python train.py --num_hidden_layers=12 --hidden_size=320 --num_attention_heads=5 --num_key_value_heads=1 --norm="rmsnorm" --norm_eps=1e-06 --positions="rope" --bias="none" --parallel_block=false --init="normal" --beta1=0.95 --beta2=0.95 --decay_shape="linear" --doc_mask=true
Each number is 500 + 40 x the weight over the matrix's rms, rounded and kept within 0 to 999. Layers, rows and columns count from 0. Numbers have three digits each.

# layer 6 MLP gate, 1280x320, rms 0.146, rows 666-838, columns 80-159
473515537526500502440463442526473518528510509538514524495472527474530554476490501515512522564451456506578444477498565429475445493489452561458559527502596507520492529574500468482490477509459483482469540463481479492465504517469475424490529510
424479517459505489488465460548450459422554498499465524511501544453522564450465485542421496522517555495501444569530500468508501570523514494599535513486555486544463545470510473532558500470432539563518415568510526471412430458466451495485389470
460455562568469573453519511475416495458559537576441530468441517514495527439439562526426495553596530479484485541427515516516471540481465509494555429533509453447471549469514481529478571507547430438475500500437541488528470474542505485537583502
502484471474490534543538456488437481476595518481503528449516526514492457492456516531498460507567448524430438509500505529512518500457531496487500520480477573526488460466477502558472553489528495466514482472450458464445526475569529491495517464
481494547522518475461467531432525558506572447522469455497430476441496452548442408552449537536524519570495498411487499541468515504507547548462508414478458569545531486461513522474413466509472502575434518510530559469502470573476457551444474514
510515505497513600515583546513467511515496523527516519378430472508549477533457492533518530494504518512480460478501497526522525519453508485482480589527589515524444463506463440462427457438426519592534515481511482589579485474536491471472436521
485536522457520549567491484465476466450477469537426564480521537483466506583435603489439439486488507566484508474489617539479532477516515481461558539564519498494501465496439478508490507493487509516527473448527469571527497550469504498538468482
471533526559491514486447481567492483516467511509537556531533558502522533483487426492497511543526435496437428502462522481418501452452475475538476553479499477516493456519471519568410494535516498500478490544543487487527536471543434523453529437
453497573512525537519504497567511469464461508460453540465501562493535516456458521488524502498482494432525498456520430487527505468458453524493487508473560547528437514539533493425518511499485457551444556494487634465457459463431545550513485545
454531496518523483490563501482468528491509537499410476515458485555498477524459525550572480545466484438521537531435535536500558438573539563528463479559571449534468555463506534436554438411458437525493400546489501451494435513473510518513511498
460455532552487507546574468464458499527525499477434563526507519480530482519475549466514487438454557534486453483515456457459469474475512467520529498513537502501449629466502499533464525477453435555438487496437464476499469519546500444564462537
528520406409458559455509455439456536545504439491418441463488483482492514505532490467478517520527475519439507471463572503463465537533533539435460536525500486535482464480554427478459474480478510475466472502575515404528551514526488484475505524
488488570463481527467506533585473604538467463557442482526441554403504599468509586440555523530449449536499532553476516476462523533497493480473510470495455520486478502445532506533526504543536500516542490553584509460533537480537494489595510538
505571540560478536489549458485434525508497528458533540529514515514445441437459566526449479512469531424479536497506512486518439558523489539507498530437455450569464466540551480487549442533508568442483515531496431493520476466513517548488453467
493506519433535552475491505446595443515490472475520482540473438517459459511454433519506447542517471420547454470534477483523563602472494449494515476460538557422573494500537537475480546537463535481505559467465512433466545505542416535480492500
478560486507499513363473497526402477485480592512513499537522475511457464486516515454459489448540487493476448390460516505561492468507534537497508460455511497504484543460522510539520564552485468487498378507503486507575522464453577499508514521
463447469433466535474459511575525513538468488512522524506529472503543453516410525500521462482465480492515486507565481510547517457516505454562510519482485463458455540513498523519531495510434544481461479393429494426464453514484533483483546502
503484449418467549472413400500479463521514504512517419516493504446496467503492501372546494529504517448482473472495524533608525517576484507578451466486431451442504539518450530526526439526498503498514597578562493513491450526529416533502476466
503466464510491485541434493515460470440486540426569516450417514526521491525485445530526536575494526508471533510449446611508532493446521555546490520446481493474458482534492533494410480567504535602468490552590462498480520464517470484477467494
492460494536498533505521506453514466485511488415417565494498480422474422438471467469573477465506487531518550483460488546426507461430517495539516426432492472513553524534580494480527419560519453473531529511484544487486525522492447494493410474
482566531537481501484506468514445481459491522471547563489519539453474471501446496536464443470456505508510459542512487466447557494576459544513526558463518573519465540540562445453508539482498460477450443447460517459404495484390508537475416468
502553474439479529529486446497515492482499490529509527490508438508470516471463502539508555533481451517508502521478444528511478478505510513446440514503526470517471437538477524454490544568533475545519448487529493465509491573535444558526518517
424532456477491506491489448483550503463484519510551483497454467538447435514555468505488529497539473469505528521495549578512410437508511459476476533501499488564548502443533460426500561480540564521482438533549487494447582519546423468461494483
507496503518496491498473477463539523495517551555474493468489485456462513445512479414475478464550479443484481519530472496516561484540485507570499548511510460517478478575510469470471440511489540491522553558509465450508540476515526457487529543
461538521486443528482484564487557472504512535499451460516487510528497431468484469477482481511545563501519442533510504516546433497514476534507478490587519519508508480491382579505478477489448540460482453520448460495491503507478527460490459524
505569477459488504508556515538468539495530469479532551476449535509585501559541487538532487422494471474445497517514516538534509528514480526490475552570520548497435511446526510493478537497574546490461526497429494537539453486520507511441454523
475503469519544501405425476480472586580546538496477516482470499451551498493499499494398540554492514510471467554482528580538458455515517556571451505520578508521438492476508529533474460527508483500511571558512525569520531542503547463438454531
522574510513540493501512472400554569489512464485473473511532526492496460480489406475468472525480504486494504525608581494519522465512521548458528559528486476523542566535461513461430504517471445512507456500444469475486485488508537594523542522
521513548452497513441487446470478489454463452490490475463499494463517510483447525471474535490487515503512509484480463490454473491476515517544509513506493508532548504521495554540444498501536446530456457468482520520430559436495486551508502575
523478458443464508504535587500557516459580503435482521462436552466481542495475487503497464474494543485480484506488516508517518566538463472549502471509468458548510528553556446464484454542463453465471479481516507554520506523544484525570496455
565504579564527514425578552490545540512525487508585516507466525505527541494468555532492559522450470509555515493472531481556506547473513534509512502477569509518519527534501453492510448524476509476546509507598544452512579503504501468523505510
443486444475512526518537487467483526477576491517496540500480428426545471474600518484402520537559591486499445504536492495572504499484492513484491478447495486498485554513524434465519494460507502502509469500561556536491483534559466448508560446
501430533516576464458465538503478499461471525496444503532527486506523423481543515451476444481544524540555556507468473567489504549512528458504516481481474529496484395452507559546491480456583473492478460468530462470529498535469419505512477504
495432520470489463482451553470481505475577539457488462509451464477448469539504509546458559515452503526538451438574567520548436472504507470467488513514532554427484465539481509519515488504477437590503449516500484446499514492545490551555475463
471506414445575514576454509482499536440536480509531470391444459478478474455470495463474514505558495483505491480446492520504557525506484462448475532440543580514507538493498460459489525452563439537445511527564548541475487412502425524505471430
494527493489487542473499500498501485575471522486471497450569446479540549489526551533490550494459472394525531447503534531474512540548564567498505537456547491607478477499541433479540534467512411459460420457558480518540510479506487530504472506
440516507475439503550528540469550572517547488532380559489501504547457474436580488493507463429482496495476537517502517519460496410516480478430517436483507561491576527487496449468511533487501509552539405520470479476473577385545510380437489433
552553543474448506401504488616579474476502488424525430494361476534537453446572499532489566544592439544532497402416461511514492501477492513502472511512447548562587486533446476543532504464530498537566555542605536495519581402539476539404487478
530515492491472562571487465508521499521460455479540514581539476456537469471508593480523497523486544502536533513472472505503498468486502559447520477502488442467518513489506568481463470494519493508524479500487505492494507489493526500542485489
445460441521514481488458411491488541581514507516582439566507557542548456457442518458485539544421477480409505460509483521541525508475513532446492494535532504533516524513594421491468419521558537537564505479503552469525482430472470429441532579
525553486546476543535479513505508522484489514475457535534534553506449491489567538507414490497606501506511529504512448515520574497460490552519500518516413436510540547530519530484495534440391459486491433458468524488558454520598516443538479542
538513564505478481402547507581593561551523499520534426560535499463547504503515558498477504502495500468502512487503505498479491552460521452474453494482567445506418499490499510523450441451483527543505544529505568512463496506469509567527517513
516543547513482512516492536556455525418548448507609513501551486514455449491554467536502521435547569510526552498466504521532540442536448485496473510517484535507481484578480479485472471473554465512553517428475504550524512518589539437481493441
515493533564479455474429478539497493514541505437539525478527515481475467513481511482468437450514508411478556446513545517511539499527519492512547521533476482468462530507473474427508441556472511539536546511491502538477509503478500545585562453
496533513482553450505506486479453530533518484420544498450460504529539467470488518482523474477535522534428512518474483538567521474503542625494508494528440475517578390535489661505496570487496467454543502491471458474442525521508534477498471405
526483545516504575515530509533522491484546419529458441416519517493557505465448484427597505512502535557559497511512529511553492516585531477568470489545524553504537481544556525509551507502478543523591541469499447512451473529504518485474482494
510444488449474505483493512567500477441512502468488520430537472527525552513520406490499489492474464582537531477483451455504486522502567547502471526492399549525483509515545533492455484519499410452528518502542518439512476536510464496501514492
512544513492434498473505490517562542466538554521452531494487546501573560529509536569529528583544474475430581518471505473536606569472484523555480509483497429505456505486549432473413524485602482577493461493508548515523450435522487457443491469
525525456541490541469508499482523506503553486450493457445458527471535519527544568506481447507524422488508502545480427509507500547517508466547514608486545529523463526526569452489497483498523423520469497453454535457546510444545473576532500511
543520519459517615454566503504511437516525396545478430455525486485544524469558525503452529542520443503494523487503520556515485462531458499513581489545447544495544513440490401491453452492549506500510517565437531507569483561477506506466523496
511522547445408494519603488537498458516459401420570548478438600517433532535576552608550452527509447534453525578558482529535464533500557491442525481499478367491515466543531516572488534434514547481534479502523507517499552510439465458462451446
464536441567492558499458468583458501548535447594519515490588568526541514493551594471533566503489455555451482558584487470588520489462510526507441516454540536404471451520551426520528418483490551508531496512444525457461464466426443642522533504
462511594501510568520515529438531462470513479519520460521513521521514526413457450484562489535471499556534521514440480521538500541447481454499523460525519545470545524527482424470529469461478507506534521511462489469512483466478501496441543514
472410547496510534513524538464533521496506443526581493444477470454566465474481558512489473551531494476520478458528449499557523444549497482537468437598496490552456504456527480375442524457493398493463479519501522446444499546539441482469445426
464497508505460544539493495539424477476489543500500418492367452495526459522490574461491542531455459476494478567462491513497497559572515494488542511481481474496480458459517572573533459552470494539582599485535508558520489462476522481557516464
490521555548544528485463503478531480559512487527475513561449486525472530486444501557489436573488566465485550476490485545621552521474502518523465546487518466538477484554497490465524466585418480528501408450486394515510495565493504472553513560
535466481498534455444589524442505599495567476460491553487443432539487413528459461493493500515547536469507494513521538538478492591551508471514432486500540494465467483467499486459534530564470507456485494487572484491490413507526508529478468495
528540559530423511520547484467418509504446459473510558511512466524530501485510541445482508539564576486503416536484514532473476530484448483467480505514494506546593561507506512551550503458496525525477498555501503502488504472443449463465505498
541487510510458533409484522481487516451484479424554510502479515444527592498439464479463500434479567446481543446430487484515508490487501495519465469476433513462476402501486489511529524482534482516534502516525502477467484525496466509478508495
581530624517406450479540547480494449575526539452492453493539512476529516495504487483546500536560482541397525529523511442509410541478491493529509519523542533524519539569577560472455536425513503478565541541480448514437547485471621487454495509
502568533550465486504550531423588510467497454538482512550464528488485514559532543423496442519455520536510507517476506448593487495481548565491509565525547487504467545489519553437448470478497504456467554514440504529473479500483457489457493556
521551498443519461391452470453492410574560482514540524571554448505496519504510578541588547505549465520603514510470424506472422511458474492494490540500488580579626517562499553554372463440481419483466491465490487412477473435467552473490464524
538527505433474575516481523512524497491490496493570495527490572497491458479508507475555540541441436499571480553518487433516431441533447439546520457510500550545512458528507543491500451517435484467522500543473558475516441540537486448551491476
501544479522556565515501409515469519454492543400449441457550479511524494472523518562501596431444504459517503447487492496557467471476474511531504494503475493578469523408508496502468531511536494452513531523456532467524521478521433444512514478
465551473472482471417557508472550522538486444461543549484523443499511433448580449439510482523542503414532465559508528480458515501513468551475440513498499526544462489488509514471482509489476498489425449514498497495476518532517495509542490501
488528481511545549553530573512467603501527529466493532435425553523507484547485504508460505487479541514554442523529579443476467503476567476550516501523606470565493478540572482433443504524505508453495500503523527469524525480551516500497436463
498520538474508471528487521524470511435569444447470449514507525480457526559515458519504503503579566506561483494509527512482563520566541534518476491438465576497503462501487467487459522502544537550482487520467572500477520478498370557519500510
564463476483467516472511497555491496529540514423504517482529497542482562494520541459495480460502446494502505438534557520458589465523510513505514552574524474489451514558547494494501493489543502369506535529538502515500530467474530448550429373
468462521513482567508489466519419480496551529528549458472449477439525557528469497484505535558512601508563491497490544457466505523511442509462479532422500529590522516537538504516478483485472473517499475525473528464448502483506584470508454386
512465456487480539484438518488503466440567520585485526410530475546458533496482482434494481500484441538453514524514499458610528513560494491429434523483507504531523489501579506544402544480483512495491461532474504441489509535471496497531491508
521535545493466530418492549512545476529463486424491515540478509563517576491521470455480501472523434480565485472417566485460526459469427465468526425496475555525425554457506527491534549454503482534503508538519467415482524462435535523443464495
513540536571494464521452417399472441495468551472449522422537491423468454543554525493484498532523530573465432524453480552466525545518512470541490519497511521558530529520434459516408503485550538536528465483559582529481478559579517481513442423
500534526536524476552536542489450570472513461451471489545508535471423439463465558551429508496540477453573524506495517496424482493564477579499429521500473551526490491489530521485497534556482488472449548466531463478486436557473470487468395553
528492507442534571452473513476450538569503530564487514437484480537519523477522476544465571494461520497459439596445511467560527480542453459469501419544505573499539492563511519453532537598418433525469546587529548525537471507476486511505547409
517474517487502529516582500515473510521484476474518508478484453596445527526550429477546521481497498439496467550508445502436481455453481546492463541559493528513474536510532509429500466472481477501570495439577539489489508462529528508582511513
509521496504502495499441493401562492518483437569541526460481497493479553513428493505527481512490502413543547512491466528541505435515456508479515437536489522572493498526525499484528553470538530492491410410530519518470427441626491483423495521
516504456553448456471566564506520488499446492501517488578495540500560565483515510517447501534454514492451418443537486465527506527530453531555506496495475490556561512507554499464448510520446532450474486495545473457460559499522491483592517515
435483433527576465420463551541488545483494510537513456498503524511503485488529484477499478510434415567544450522468520479512494472512511529465492551520452527552504578536513494574442554580533486489473513516474552478486436511518524491445443422
396514465489521539488464538480490448512529440516545508495427523508452516416554502502514534522477569462470493549556553535515535561457481537506531469518504523494516506489538452527501496553458511499484520522506529530485469499523505539474544507
552455590464483416489514533544500572559506422503544551448587503474468508439500478499440475448449524492502534472441562470482546445556466471486512509529532490566546619494484554579472605413467480541545500517508464436522526546563551511498508471
550515377528520505500511541566541552558538431428477465487501484434507526440542447469470466405453456478553555508554443549433483497512556534523519596485491480464493501449537555541481486507431533528470517553564529430408436447577522459545483532
471433513440532506493502500450475579527565402498525549467494491466529519519490481491532550510423492369442465448546491471498505507463566569454566571470521501491542452516452498502416422482426510524485544542482505477448480566481516537470552511
520536512463487545543500537599504476483427597523458492467466508504543476460528453524492472489517460462458455527530513472522498533543541471552504502543485467569545497483517498451487540501513463432491510524455446491512470478558500477469499441
489387521564529566472531466449488553572525462486478517465519602521475478467505457437550531548513589559460488485531595526584450471578533491509579447481527440527453474486469539483480500479556522500511488552588483555529522482449603397447499448
426455520480500568560541539523516568534522510567455486453514490469512453497514575522548512485526497502478534512529416527532553529487453542519490502483534421516508456542480581493439531527487502526495453495492429495453522547522473600547482483
533482538464527469523471461504439491465455546510473524486451493504525459439473489464477492490551506561508513486513492473504545481467495552377574495509430431497450458507545498425475544550541561508485435463539539512493578437517461497436479454
494459540499474484501463477504550454486534533507458547500458492488467435526597498552501494550543518572498491466463424491479500540492552421489482412574543480547472532473523537487524552521440524529544418494506552479421526496541524420462499533
484564436410537541564523531521497525483475477442481504478469560533480480542388436460435511478506491534518412469491508452500514447457492415508483543402559500524553524457448450422490483527503472497569525550442476502547500606519531490467538499
509429563536484514494559458540464445477493500436500529477561500503519461528533455451499438570461517399514477507526430463481445561518426530436506484510472449427509515445448464503485515528432404495477523582490491549471497455394423508523485537
534532473515478537553444509499483511541537500443404462466514483494450482539444425464546528521471459491448482515542509457581430432513479437569489560455554564488486462507540506506460535447567468511473522463558483503522511478489440495455474500
481487594457547543434518434608451533427563588507444507469490492443521463554483442480466500515523473428501480478549525459528550560462476552466509532541563439481552582439505529502574556507508509554544473498490475483550521496522524485479475443
506482477545526505524524538449491454450518468430503543511498476556503385497448504505480514432475489413511395408456551501515477523539438535570553510525518424458496521570509486429471494580470449527489514457429502548526492482477516428550497447
510386496504482497480442461492498563492570433517452531491467516467522510468460601548473519571460620504463514486508512485516604449538551504443482571462513502521450491471538544399522430497459429479486494505500413485477455524445552456543534517
471549584441536506451547436447441477516493564497528494487538532521422498457485579464507549515611568456480485558496498515494558453572513505500470465548528554491409523512441511466490480495421476431542435517568505577447481519527493456508481540
524615531458480427530539537420551499506516470521424536508479526468503527488476523534457478550499504449454525533516545570571551413507512484442533603511529496491506516526469431451536490512541506492615447499544525479585501463564540478489455455
357551463507423553517545538537465471491491508532515534509489512451493490516489472554471525465426584511526469462521566540550478532523541420539531494474487526479462497526510509464477547535481477503460471483544510496480404450550494537594485472
565454505439446495431465378436580507578501488487579534449488544482460482465554552359487488453473569538454467484464519500525546432502505506491447526513514435520521469506538568458570471533520463496463505510464475496472452496465451512497502518
446541492396550508550566521505462471537460518565473437476433543430548475490463593466519506467530481517438500431527514496523499520495516472505529493425485517536493452488527502453394535479462509537520487491484411524529583531571532502543521538
517572553518500573477462485481509515480525523519412496529474537510443546399486502486515535445503520541505465384567481438467523493559453481523499462528485442494527416460487522435468430576507422494512519520483490490463442538514543458551488546
525510492531492499475503479457507410437533457476551502470498492557454550492483520545472485458619523464444510566491462530489461525546506459485451549520418431583519493489518542543451504508507509557541410493458508507505463519479480537474432511
479542541477464456524518495473513493508527475426419448491476551451499552424504506453474568494497505489508532495550487525508491537568432482558562463575524598594453515481459496497459540525525486558517534468531538494421460498533457462463522526
454496531419515508570565423513537476513471511456498497442471517552491494482496498542441442422528541556558510489506520560477539488520452442526507455488461528545446556478479518545477515447467555542491497445489551564485551538465511490534530486
496509509531539501451440550533486507541523450539512599498477532536485489460477546513493514503553492521503524537518475426502593418494420439499454509515438520503494481421528505531517426482506476526583445581477450505505473517469572499518557472
515565454505491539469519505483462496455532532503553510520515531516493540458477509495548532451541478555449550450446494527534513548518510454522546472499609435430468441510504551507463560544524449474458455547519471461451491469455471533495503501
465515540515511586426502487506460524453490505518569466531480478537516535382498520458489451474473513474430492499498456461495490585495438498548522448463514487455540464521488494466498492512422540534490458497541457445450539516462470454512556453
548530509505540444502453580547482492509466479573492560515506439510529542548537569531537479506543547530484558526481482442506516471502548524510441462528505503534460481490425461517443507455458553607494545550499541545472479470532452468557550487
506538527572473494501459526511500486506520477501532515492468554482471476512485478534520461565472586566550444516521518515489454444542525487515551488581466507508508478498568420545495524530479539495432488474534446497498462503540517486475547514
489539450484494520456481450492498510627518435516538515461494533476567512474448532519511487508476482479532452509528448549539536568579513512441410522482468566519468491648440488572496403595479508493540534585522446441480543476513546448569464490
497447490479541531496511489468485536494551571518412526454503460517423517566537542503498514513532491488473581437545509510523490440535576517523499519548496480501511495497513525477555500539517557487439506506528450429545517541548492480450411480
571546517441433495470439462453560473530498413497457453497506525483487462529478462528528577503476454497487453573587487542524427524543464436465432485515553571583516506510517499456560508574604507512524434497531495533531493476559547442402542507
521488545513551426485504561508466541463516499448550501499434438545493522436544466481459477519456476507424480494481491510471556462560509490494453521519529470467487474510504497490490543439513471474498491417536478535546486448502486561465477494
444559496529397512523457467454524458545551533500475496500465457503507480439399464467542486535574427430467537551523445563497553551450509521584591482588538472502544552475579494534462493484517372528499495560462464457515491508520485494495448535
526456524493523509457527566484494525484505512577506491484513613483554479486520550510534508474457526546468552509489480526479454566490403491549560480470492535502545473469521566484495552479542515532496512501474482525541446430486563468465551465
556445493480455466534509485461481518446499519454480562462471495468450490516484494503526565490479543477509566495501491502452469501513522547529439501547524499452384499527488545549493567540447470503449521508512433500498485460526472524543497581
523477535488479502491494530527436534600524491506455484495504459534541502498444522465500528527555491536457523507406454497410463473451452503476516486585491442490519521455530440510578559469530516464474471553490529451462425487518470501451476510
470552530414517492506434582495446520498510506499441521563478500449461493472574436524555515497440438452468460434518419558575550546508479454461424520510478564540468494500446532510417518469535536561508493570492497483543479524496512506485475477
457509480468484531456539520525550524486517504439481450498510493499505439498532505520517487568476470538448485514471513482537590574486555540468557466530482541536492466518541409507500459525501480416473475493484438496516449452506543440480547472
494460491525522563463515574532459489454549408474469475560572516495390425531500503492510520403538478460521417434469448446525509456540471436487522504529470497408506528471526532483453546471559413501496559398563456448574517524466535473540488479
473532535488520545524497499572520540486444472479464460568481471507501482412508510457499524493511414498491544508395526463534614528536511522442511479538493441514478519500440563504494439488477541586503499454507452485550427459529466477557495513
424521605532532522514495471506466403556556586498570542527500530538555623461547552504466540476501519522559494462502515522464439561539479512445439540469501494515604438518525526516474549455489405508559481545558559523506470475551547525523508515
484495518426453599524511469560521535485503438465581451494490524531597537490502509528472472518457495450590516504503441544527470461449462481497504494499552505476513563467525571439492484452504531493498477522479507542472532463529512507467490595
490523408497507474496510523535460586523515503492506517441508590515492456487507491446502488528531531491450482479403496505482510554489460497508552570437530464546529535486536437471489518493489549420507437580532506513447466491494504568519496416
491547413495500549407418534547507473522501488478456529476465525493471499477474526501455479500490505495473544519548513573544558504461508455428482414495521433446496487544582531504568456553518508511452498551541524545530480563488462431545468506
449583536486468594494500492435536501404540516492417527446527455403513459459502504440554544507472480473409525505496571444471495582513439478510464521433494438469504433485529515537499501520504578503484506525484486453457468539531540505469522440
449475534409519457483507534468522535482545490443476477432450561572486476568412483532483426536483522445504519497518516490575548510480500552534522581485453551504467506486431447578541513626520528542551530508491435493512452523514493472487556464
553557498527462486440527530501494502427533425526476539537492489532487564403593544434477489515487520552485564449520451465458553540539498445500524539460486580541507504497480461481473504458456467508510527510573534489459503525459467539545457474
540549452546502480586507531430499459566555500463469508483504443555424491483448454502502442436465527522515523508540450490484521562519446542523497501570450560524535516499547521503412532455469529529453561482478473457460535429540493490492524501
490543511458487535465535457574512509476467427506586548443506527468517510543522540539554567562523499512561455508501531507474473529535508511487508507460492449419484510553507479542472490499548530513517446502532451485556571439432434490543406454
442535537455506473515501470572439546565504531474569554511464550460524551441482501431552543534498503474522429477419494554503514418472502456529453470507491464474506552491523503546521542474471503495508454489470487498483499533399577512480412486
540511521477508489451398380470447498502494477530546511473531530499505423453513548541451491501507480545523463453520509491452519464562535507467471546482464452558536452504548536442468495481447457516511487548493546486502453476446439470510491548
498496517474483507543517555503438562493481471501420505495491490507495507429504528480518487482499554580462570560542517496504494542532518480543436577600537476418520515456478483461488512460506452556440481572470445506523527513541517568536461541
450531570515495470473449520452533501449596523506443517523529506469449530487469519483512490493519504510409450501479455497462423475471557564522601558526491545508602431502489446453477424556492528490540505501454503537502483491520478521481496439
524510518530533539528501412512413523523454461476546479575504459531484480546458441477496507462482463534539474473526478582421522530523487445486490493499499488448515449518558495465544452547540546469511507470553536420481523523568441499516530569
421506491588540535502540506535448566543550504491428539464549524516494525422509545522502457454483513541500502492523504525505482471506501427490542473483513454530461473554488532458440509435563498497501491548529476477504474480536428501483444603
492560529503551537430500460477516516531534543534543499550569462523515485470528477481514505491497425486515490444432515590591523445549507493492487465404505561484509522427508461529509395540538482484492522498484537439465513508497536505471489510
462585562531542436506548541489499515525513517508491416487497471462505455460480437505554525485491494540489541471493500502478508521548471522530428557553512556472444472504474492511445500556486485510461451472531496501446444471520524565459488527
504479539479469532483473503530487549494494574559496487576519523554493478529472461537493512548442531465444561506511577508513469539464538507535512435502526530477471461465451545510452467424506494474502529471485479475481535502529464563499415469
564542509517523465478503589471474521542479424509492552472426392434479600503501464551499546493518559501479507497467482503601534519533614447521487549508456448507548518412536469442529490535495434479526543484506518469524547505454474494488546559
432562481498480546492511481439506471473540509471496505518438590551532487482482532465419522463570437486595497521499461468547516542478551505503555482469492490451489533472526502470529438502509464564445468498480523467503535467415454448499526446
560594466442453472545456440465455543452530471482490505613533583545467510508541503472521524583449539440453530542507508509531490561505534527454545546511528580510479501468455532470467455519488545567567455541480430555527426464542499455458462480
572415492541546532480487475542491593601522481519531492503504405502492562488522493526507486546571517542511499539513497569478490536589459439550567434505491488534535478503521534441463495425468525586486452488508500498430533453411500479538516474
500451508532525589456447434517505538427473408491444476473514464492569445547511504449486505539481423539494471504469476541461482517507506526540504487536528467489487521515555449523483457516480556511555490498434481553460489501554536509464431500
488513556484464435602459569546560534513538480510456518533572539476451501478495548540530492547445479497530493561444506550498471506492445456537510420524506461528458512554503487592461475449505467493546507505555460436510489511406474481565461479
584484529481489473449451555529541546462466464509568450497464453464509539432447470552501569535512504470524511513557487482522495477532499523419480472545477497492517556525515466498456496506491463493514428381489476525535527538443525394500475425
561560520525595547450453459467522480450465464566395486546489451452468516549462514583508525460396407552523492512492500509528524466532439504463561490532452471478576509474573588521480506458585487456441419537461506528565428461521453565400516497
584449544407472544447479550505523562474495509509490473480500553526555525522494531476500485507510464567526477513440462530501529549487533508500512488518463498534544447531505452530470489445539474462513530482467486422502468430505466490540499526
457506555498450446502512572485458514533466439495518477589461465502527502493579513501430515509465460457485413482458459460550592525469444529548466544427554500498472506472506506514546521431472466503486417498522477488520514492506438464495462457
532511530506489501454481595477389402534603444492471572457533527522404472468489504500480483459416533480402535451533509524566492503512471413484507563491484533548484551500501457496534449501536459461508405479533466518465480458529488510537524516
504462545475530588500504499457479536494545525533479531450527452490546478479481514527465509501500457473507520553484573526445445473509550493512475517434487441442493450516572472508487533541465559523604497495445478453502454528466499500452529426
546562499471551579508444532483434550505453522534514508501498486501512476491488463595563485499477441496515522483518450553503463504555496554524454537511448495473450506537461452525491448496529524491494490488527466476479506430511505434511527595
522526492483522519444484506502562431452485509456581439485514539512490484499526548486451517498485465491529450523469564551513493431491508518468490509472440458509464510517506487531567450479466550486546492594444456518496457554524519412537485495
553592503469495476461474516546471510466450516535553441506433480529486483529526536512468426485499440492500465507550494556468536512583539489462475512504516573501582494512431497470495482527510496502513520493456508536523505555546479537485473531
480474490529509507458497445491471479532476511537483525558514480555482519490574493432433538516485547501591506504535475435505513487534531515497531584477509451509479521427546497460503484503509511475529521514531528533429542465584478434440526503
448480545456470448518500482519429514509504461491512476479539490450469480449480470496520468452463495446496533518522519493513477468457511478472462517494558490566433542485504505539455515531470458469469521543490471502483497486535498509518532508
511581547542445475407626535444495471482456540458466505470569523460498466542473534432484475515521501484539580528456529508463491523496416421471517498544436550525524566535468523482504542508472519492520541573534475528435420458484473484527494507
513477520539469465504544502538550567542513497501484486527569574510474541418418560447493510533471468549497482517513502507464543467553485424518431529511454472397513535548493497577533529480464536534463495496478453510563554531506515519525480520
537449561510500485457518550533448586499523489483491456469481438533500471490500491442620469466499533448457494504460471419548475516558538515520505516426496528546529403526492467558463545522507464497510524505545489569532468422573480443467536530
506502473432535509523501474470504503513524500485543510502554462476546452502509417445443487481430484485501479548485479451499578470548536543480536457496518551439438509554565514440484570533463495468461521483422467609511568429519519511510530520
509502537472462504426502455576407418529486483484480505511520486457532510552516431509504431471549550526465492507477471529499555505506552464558501459477453446549469489543504466486428522476608477485557483500479399571485503518484443580491461417
558407518519528489552466458510559535485456519488512554473572530539461488514486441561488508515499519557496555550502512609456525496520477560464534537606473469536471448545510506474490482522530539523386484539493520492456521451524504478510420573
470536484441451518471542542466516508518509555427528456457572485539512432426429437530488484474495414400545513547525546428428500498455436518469518492524532444545495486455487455527493465545473508474470527544458420490432500500493484518511446514
455418516497512513454418505459482471478518516478519497429382503494482421551507452538532505487474524520563464484487492499575497457617493508460518479473522509532550462520470454487487439562470477531550520512474568491483508540498552454503486558
466501447476560527493467500468476463527511504499525454494523492532442475511441500521490464527471497514436461583500504531460480540588580472429570497526483496511549481501529453476491506416472521536546465543420480538501394545483567490473584488
493505491486574536524443439465523523499501503536578458499567529544539470512505506520496548528433539524539598468468518528533503442648539483442479556480535560465424483495513501528533557504476440527518557487559542493474508521473476553512488473
503531488473533478497472506532474470477605497535556484538546432464561558516498577503459543557486518495520499548478516542507518472527455524533534499492446559514490458531571567545505510491536548479462570472543546465546536512518494494483452485
590538526466531524491511464519504479536518490456514534497468523449486498495526564484419562505504520474530455479509508465502492455547546482477560475524509530477486505597585510507480487520490456545565485501437536505478420517544496518478469492
436473519508510532414424464545421478549519573562547476471489502481518541488531477585515548505594542458477449560534527532515530559446435497465524516502519464543456498448516514450580493511519536570514575558499520473448511513513540482401524491
476441484499517465587517484446531509475486471510545531423509501546503527504440528444475471480510411412511514476541486494481489474481489505535495440489514475537480565539523495535570483528517494491468479422476562474443492550519395479522480496
478452603506534532519485473511525454515394463446455523390520469539488486513505495457454470535462460479449457502488524549483566529480544501506602438489519525508485466447534559458514465497505499544447543463476479519470446549518489487402499474
522442517493488504512506518511512482441549563508454528551445499510499510488511488459490544470483557599585469574469445499472484414523520464497510474519529525549504518535475512497499585494517506552477478533422491403428515486465522489461583527
496568536548462454568575500469504524474523497465587529487515475477535468476469539496491468496450503482503557406536466491536455449548503493485529537441537539490503443474475544496473538548552471567458510521528511526517450525518503523507461509
493529532471507593467540519521498438451457532561489428575497485467493445495460433445512537483591438497498508476508502526476521528429548534486467442493507522490465492512585424534475514459399518472439583516525565487465506484534526463536538420
492514507457565574441612467484477582462566538511503450534534507532490439443504536547561502484482516511499429535524572520470530443478522464414588465472515526504571468523495495498511465508470477508527504510522494505531510471483504506526521467